config.toml
n_layer = 9
n_head = 4
rope_fraction = 1.0
attn_scale = 0.348
bias = "none"
init = "normal"
lr_mult_down = 0.7
warmup_steps = 132
schedule = "cos"
doc_mask = true
Each number is 128 + 32 x the weight over its row's rms, rounded and kept within 0 to 255. Layers, rows and columns count from 0. Numbers have three digits each. The size before them is the row's rms in percent of the matrix's.

# layer 3 MLP down, 256x1024, rms 0.0184, rows 0-50, columns 0-127
104:136174146147106107088151163151114136106079112141129107115147162123086139076153120161146124126091094118145121110149166133091148156224100118116160160140147183113202099085096168171187120140131120130133126140093082133127124112126130127199171143098152149103143132146114148175147138133159094075175097186162201148127124139152086115164146165099141205136090106106136182150139136125098178181139
096:151127140185150121086110151112180148138115123118084121168056137114134108116120152132122134168144136138150171116157140121166077186179163169094136118125131088088108079138136140138127151132102137132120133157150110139112088131207143098167114128180207189137141149109109134097139105137200051099167131131138081146079135090088132104178122091090085116175130165122177083100127091082192132146098
095:119146127156077142107097116106175118141135095087111130156123153061144050130171062148149165124155096141143115102112154175112117162139157092112113184124110137097099116113123113126089147159157161112085185128132126120092179152143129117113093160122147178119132102171104142113121131120116144140152123194080141043160115166147159104128173133112145121158126113166130121169093160108117100151150
100:112145101135137113122164159045156226112192161094095093084124109092115127125144112163123078147164102146117097190138137092132126147077096087134134137107114103129101140113136112126167111132103156160134138123147169104169137095074145115118147145144141122212086119134125144135161154156091165127111032091150096136201067147115137135078062163141176143114128126142181107146125149085085095112093
101:114104116146126213095162121109088087197101118140093101149072147103111155107088127205090134111112158148153115104124167100064122089138136145076102141158154198108075108118161183128159142173114144146077142150111066164076094099146175170117080109126131190157103168146129145073154176071123120171140114119136108092166119140124048074136131124114140121161118150157090090133143119123136187086049
098:144116128192093155123152104128134162085144116103122133148107152127113137162160105085120084100122113120108094174098153112153083144171109128145108159097124155070174132194117179136138141136163107105138151142127096097106080090118154069117133080105120107155134099123153130121191142139119119131075194093117157074177126108220062104178112115168169113131144131132143127086129092174145163110135
095:153135166121116164125097155112100110072189101139114095078149116195133098152161147140139162126164159134127132063145124140133097107149147067153143106087106123129172132157103159136146110131131113143061170154114121107113087098171169093105115071099130077124092132126119097128112132108132132161103104126141053154133188130135136105172172148176236107075105115126126131165124105123093126156120
099:102161105115152137175117103123143090181147135125094163053072113149136078170180113090193101103145167035062100155121084153166090159029110155124107112164171137097118130121147105162119127165176138167096146129118110208163100112159080088140165115128121085170138097139161149158091134177089143097131164135088139121156133154039159128137089110142118124142075144146146152163124057108132124120122
094:157145179133136158149150137181061126147111058100102127128136066109195200086110084136155148116154107176107168155204152094170114162155145128128150127090187145166143138110070130188160116102164137126115168092221183109147132122167125113146140116166126162148123127156139083154147179095141051148114079114129089134084161133148068151152118067140120099069121120133154084127069073154152107123127
100:070143117153180168125116167105167139158136115127153163108127141094110143187126151107139139109048140197209113131097196130115107098163091175143139165127153101125139122183084061166112075130126154168102125086114128115141119052118169114108149142131113138144080124111115099120166159100169138174128142107155161147137129136065114141145118151108141106191095196114165121149136196078195142101114
094:142163134083148156107140126090154092148197139171113091130128095071118183128170227177102158189170083186140109087170167097128130105141087169109112147186106117120092114123126129161093144138169128119148081097110114135128112111111129139127180114105120099137098063157135138125168068094146077141116107123170120137151137150076078110121154125111092126118136085123176190137136142169165141076121
101:104093202153119133116107115110143126124047172128102169101080103106119048150146150147090075119250168152166089131121131094147150109136071156092149158165137132079109157146088092099157110136178126168146085104091067192091162084146164113127115146134079072071112086131107135149112126147179184149128131150139113151119119075138116110068183161114135186115124144117088124081143180134165137100127
099:060111097104131101114155109099111121086132158090112169102083151118172094114064160125131126074136044136035130091171141095121124156113171139083145071188150070101140135122118182187183169071159039113194128170093159202119147142103119070109196135135140113134066115138132170138111122126140150154164092102129108199131107154153088136151146130135144147166125078104182143117123107133160147099165
096:159098098064177133119124104098114143097139112034106116075168124123147151120116118142116186154153174106109132135104116191178142111167128117116136133156116159118143122138127085098153158151113115152138074165101149117167169111095129063149164108103151088169104172143152113163172131122070108139112186084140128164133097140152135116126110092064176166134126174105101140066123136097103129186187
097:153109143086129098114138106139102141150102091063105181120181087155123098158100095051146130133102121121125089144086125126181107166180100081145151093105147151116142041222151132140159127119098167131188061141187126117135107163171080137184163153168102132083138073117155068145144136144118147150118094126125155157169108117146159133089124121136107144130095140104128159147130206156125100113079
100:119142173145097136188116127113149140056148151150147157146179156149146081193103119115102122148129119137135064076164152070134074135140098109144131136141133115157121150123109155152105152127152138170076122125118101140084167142128101150074109150122130107154146091108081116145127124095182169153120152148176177167109123197168135161074190128164093073087156221156157080142155113104186204124093
099:141130130081127121143081120129066170100161192156120126181106137204118085135123131091176102163164190093084098121206124137125115117115109156096120060122134140061134211077095177141117180126129135151093107152154160150108129131093128110154194113115108206160121083066177145153101163148132116138139113091111136198041102122118143153084130073133082125119166128156134153155093190114065110084159
102:142096137162150141120078107155146140182154108194175140131085081154140159082167144090134131061194127137098054162153149129103132156129149134145097115131068100165162136081117139155129131109099173162135118110148113104117122069138118105171139173090108164119119130115098067131144170153151134115124092148166137135111087114180128141155168076146078097151087169111123103124085135125134183139157
097:148131117159089129068214139100172172127170122127122124159101148081123121120102173177121160155124198081183173080085099130130117114106127107192151179189107117109095130092118146160125160121117060102112112157138117169139152158085175183119118066121101120134144112102162146170146137109092127099078157114141177153074088123082084093096185153172160073152127099118091182155092139087139132089163
098:152128159103145104157119123068100121088123170128177145119139147147063134152194057120142126089146113158144100089122146149086105179084125117072194144155114118132136134093212069102084083104090172141136128189123171158134128141124046184141133176147132076178139136190166148146126128122085128109097177118116111071124140104183156074113090148095137138107110070142095126179115123105145121136098
100:090133116137116130156118153156105154091148140160091148115176174047169064146141101144194179099130101079066131124145131158096115157095163119080114125128137070110115164065139148092100125077140174142043079170160110107152123147125153117147124154155171136173129096143138132118087166129116122149074110138167191172139065181146172112085128158135119092148169114128121164104155176140118100127101
104:108126087179151137154101112101142194125144125109123167077119076162068095154129153134087057131145138104128159157140127102107156141124142094140177100112067091124082130141073131146120092148113092132145114136149095114103164187146080086209124151132100181121122169117144133132186105105178094126145124137096181128120102125077172076157158147113133147130170176153200111104132137167100151108104
095:114147095131169150127134149167167173174179152148133150128115144149096129138122142163145166098107134150077149161139086101100135116120158127051149106088115145124134144170170065109139022128167097157160085033124180128104114148070132176138104113092105097128087122153118139154120138125132166163111081109129129132137111138088099074106220158107133148183113171116177184135133118099147090150149
091:138155114081128128106163103048110149100110149162168186107133121143153098113194145146117101070138105152175157121087159146180116091111109113138107151075117172112151107141072055133121078093076111105154112128134152105111147161123143095122168125123138136169109126036106117150161103104127113110107121096188121164142171115135147157153140113125132109115149150057144186148138135103108106148107
098:128137136112214113092176104166146125155141094126179063157151093087163100103211136147153087054202107107123136099192141146120149092141081190067122116114096119184120163078162138126209114114171158188107135107135159140082161113107174138177111154156128171078111123125111081113093088163113190108108114134156133062193144148177159116112086112114185153112085142118145104166199096095127146114136
102:147153130066192138116098117143110121085087055131085106124172158087085035116140127185130096146113159148159151142068155166157179150120184110135089167204172203194174124138136102135128095113140103156145150117084153165124140099136181098150132133087095118078075147120139064082122161117121121146118105110133146118096133141186170161102156085071133104101161155135141159097109121108064071092152
097:068095135132121137149110102083104123034102171104101093054115135118121149098172064125198088094072096129133104174124113109098162142130080141158112182094110082124147141133147106091108139185154017098109142121129176135115119115103098087092104104166102187141143086152139150143135151092069161108166085125121150129123097090123167187110154138136125101158115148154121129099090079105143164099138
106:121113120141135101114150166106104130169159069153120091115160121137100092096125075095119100187155134176119102089128120161091117115137157124105135160125159164165082127055152188152131185155131126140061153116150161057127080145157168129148090067159137106153134095109139114096108144098135170108119161131105121117108136187176102109128087185153157062157118117163083153160082124155131142166062
106:155148150152131138142197126133158107148093134122134104071152138136115128117142044081128110134162123099147176065113097147146103222145110120124045134167118135128126096184162079162124152116117128135130103194056099147145132144116102101101139146135109133077116135089159179110112139086129171078143145169129088171169151055059103112144159155069112110107153113151159135116128123195151121082144
100:123102143107106134114110151095158147088119116215091137165160174149140088093103119098161185118125108124114123126099180139066146174178171089125087116109113087054157108139114131102076149044100061156045081141154097114150136124155147126140098114142158145106149056133058110107163105104107137132126138167123126164080172085125149050124137115135096130098104164096129114089173082161145135191114
096:170114091176151108145161117151172132154142119091184147126101101080116157120122115164114083155143144145125125133102129135096118135169085191165132081129119177118138118105143085113072093168095091165206153155134062197107099075152079154149105068123135141148129165134165121123088079178111107095129104111067118129105122140104123162138165081140168173149188122156161115141126134153124069117152
103:104177128087129130091159115046140139200167146169107131108132183160140077142130146183173109117176141144074091145132132194188119085111163147158133162100130123133072117147153109124163114148136126089199181142155114147122115170156165147146124095091154119154143114139185120133136085122115171101115128153125167115145157131119100054180124158108160123160130082106143120101146105148222132131143
102:132152177135152173202043141128118168088138156122056125119035126120183119137117136132149112084109127142129123136098132138163160138084123133128100124148188145129129158126174099154143171124173179177110182160121124126080122125171117080109096115145099143099134111132127140113179143116178092148147108104093079121063088163131158110110066104093100123141143060088136130116116112130176085150139
098:160058114131086068192082193150141118082110169113191066127108130153084143101114096087124167124147150151134134133139191108157166087138110125128122139131136132153090108159146162138135159143107147136078098136117093129168137138037096171198131144147126124170134129080124117144137147076079147112105157139186153125159186173179155155065137117175128179134121151123180161153155152148161077126146
129:156115117121131137219115157127154160157140135128148087123161155098157114156148092175138107152117099110193168102147138105154091124136146144180122161120106138127135053208105122148137128170113092152117163178111152100138110135131145133144142112093147184120094141123138140116161086098130079141177136163128147103146159113154202121159205121086139114112086114150147112104132077102170130109068
099:135116148091126171125054109096130103103088074134136159125073155091137140152141184107080176073168058147122117099084100079130114099055124135135128113162160142143137094116101162089121139157127118079118109162129136159050139121146118113048167158219133152056180095093123141178115141128158069151160102142150120112151154125117173113154201134146111144134092114135175150093136142108089091091100
099:124163143165089116073166131180122119159111116180160152187127142155155078127112141139068133170106093151113158141148093162211136120149104088143090115151096101143133104122103133087147112102158148178067074121127100114143109090167124143147135126166121076126111124113170148129181184145146131063099113073126161102146107199106110145132181117114111124091153114115155084095130150134131142119124
100:175169139143131115154177122139090123158132173129106106167096129060127102155133092109092157148171172091124199157165127146151157136149175116093168128122150078148125119159088130115141143074112155118111132152141129164116149060143118215140123072078111086132159122157164112173148121144136106098103182152159090144117126107139115142180155142167092126105108126098049162056108104120124082105145
105:191140227115159110161131141145200062107122145072097150138118131152191176089124133171129090114131198113118177122068188082179081135136112137058116105188129151127108092148141115166066109094117155079120149108133149135104125108100076103097188127098118092082152133097144109147177185128173146119124173096128060070203115168057117110088177105125169113129087101103151150186090122108129151126065
105:132142103155116072120153112139104103131133114082113106093159141100142177163143091065127113104146156076134110126151077195153161128097124142136110145105139100156126099127138072108147096059154138129120093064108126130169109128126107215123101138143137132072184163142100097092148122155129085106156139142143197157189158127101147092141074115149146155173226157121135165104139092200164081082173
096:154093159144069147133101097137051180178142098116165143130169138117103110102101112098143104114170125115123146076220140154153152112125123099088047105111178076153118150128142135095138110096088111130110127135114151115134136059106119191121104143072131080141118083084144139131090089103112163119131100138128123067122174147102201134119151150065177082138119106107163062112141184106178140121109
098:145106102113170112184083169119134164139113132067169147148135150144083146167168121163093166178091230087139138067147152069144161156143159161092131127107121149074136147149126092181159129103113146163080131057134140107121150108118143083105116161196111078147130126107108179141138147107117129092155085143139140151125110130158116151143086169153165164120130184103148104084129044073206098080147
094:102153085198098132120108109147098158113183118106111090154146174142134151081126148128116159107128104161112170144154101104132158101103136075165086086149071098075172126168095148218133125184130168126162094123066123092133146096156122148072152161157131076147123135186192132170082126138122111117108112136053145088064179132142097093145128116132106065140160183117191037158121110118132144069166
101:118160140138074097092066156085116120119034068173095134105105093142215095102127177144108106132117099170144170107134104125151110135087131116075184125079107125095108112135140135065110152067202084088168150089145111150151090196133180149093133161147159109151114132106136133094146105108214145167074116149185158142137115151095090120149098118134171108161169093138155121097163129150155183145131
095:117140124129205073119187130154153126044141114085146152150150142139115138144107128130131187140148098171071091147132135123135079173116060121110120110165063120175096160100136148117130096151140139161158077110094136107080124150151133060155161188109139139157114151148156078180102127111225160031076122157137138109102154127113146157131151116090162106147129098181084148144123138149099125159107
098:163150110102127169131117171149115175130146178085164168128162170168093096175097105066113151120104152146176059154153127095166101121115053137114147093118089140082128148166109109110090132127170027104131167108158151159118125165102152097120141158103099163100132136199166152109101105095077156094112120111145085086177104132078107133111161113120196102138164098098157237168208122119141159113116
097:141153091125113140083068113203158134153133133128084103123074111169115124133110166144117071204098093121087121123142070091112123115099113088139163140117125111142123074180101159163128123138186104095119131102153090106103200094174184109167129146149131127116132122140189099127137043110131096101143141129077120158158170139207110132127056125148110142100124106146126074111103157166142087135103
098:077143065167113157146121119094146100126138132141136105119093099103134187132154237123112137199142113095125119074115105117142147110120171083110115153101113126127134108180117085126153178123125130151157089075141140091062083153091076079109152162116112132103056129155148153197121109119126134195092150178071095103144124132183093116129175100185147153082131144103149157146140113134157095117153
098:096110164126162077126116211102065088135122150191148164111121124190050068107090144091206127126151104131123113109126112190094134108133207117158118150067112122128200162132117150127124148109121116072106064152087126081099088145134134113139122139130108085125131158132112107099086079151089183129087122128123033160090153099132129141141133174121097115097087149189122117052148118104140094069087
099:144093163139130146168166066153127149170134119103124131123089144082165103129132101119183121169145095111077178093154065163106043114127113106139132115154068119156085126147129119118182105109152146121100112152071173149149123073186138079060113145099119148165073100069068106117144137177157126163138101090141135116104089161135132184115169117140149148091109099177070098181112102141131136122086
097:081159149205070149091118115081194075112144153088160181071142102148121162176145106119148122101125198071107100086096108067161176120138170132155146134134126074145123132103068121134115133100112157117147136121143127084145103126141132091136076096112090154156113125154082132115146158121149138135101145146120183199140154153120101117177170084126151148202091142109172124108166076159087145181149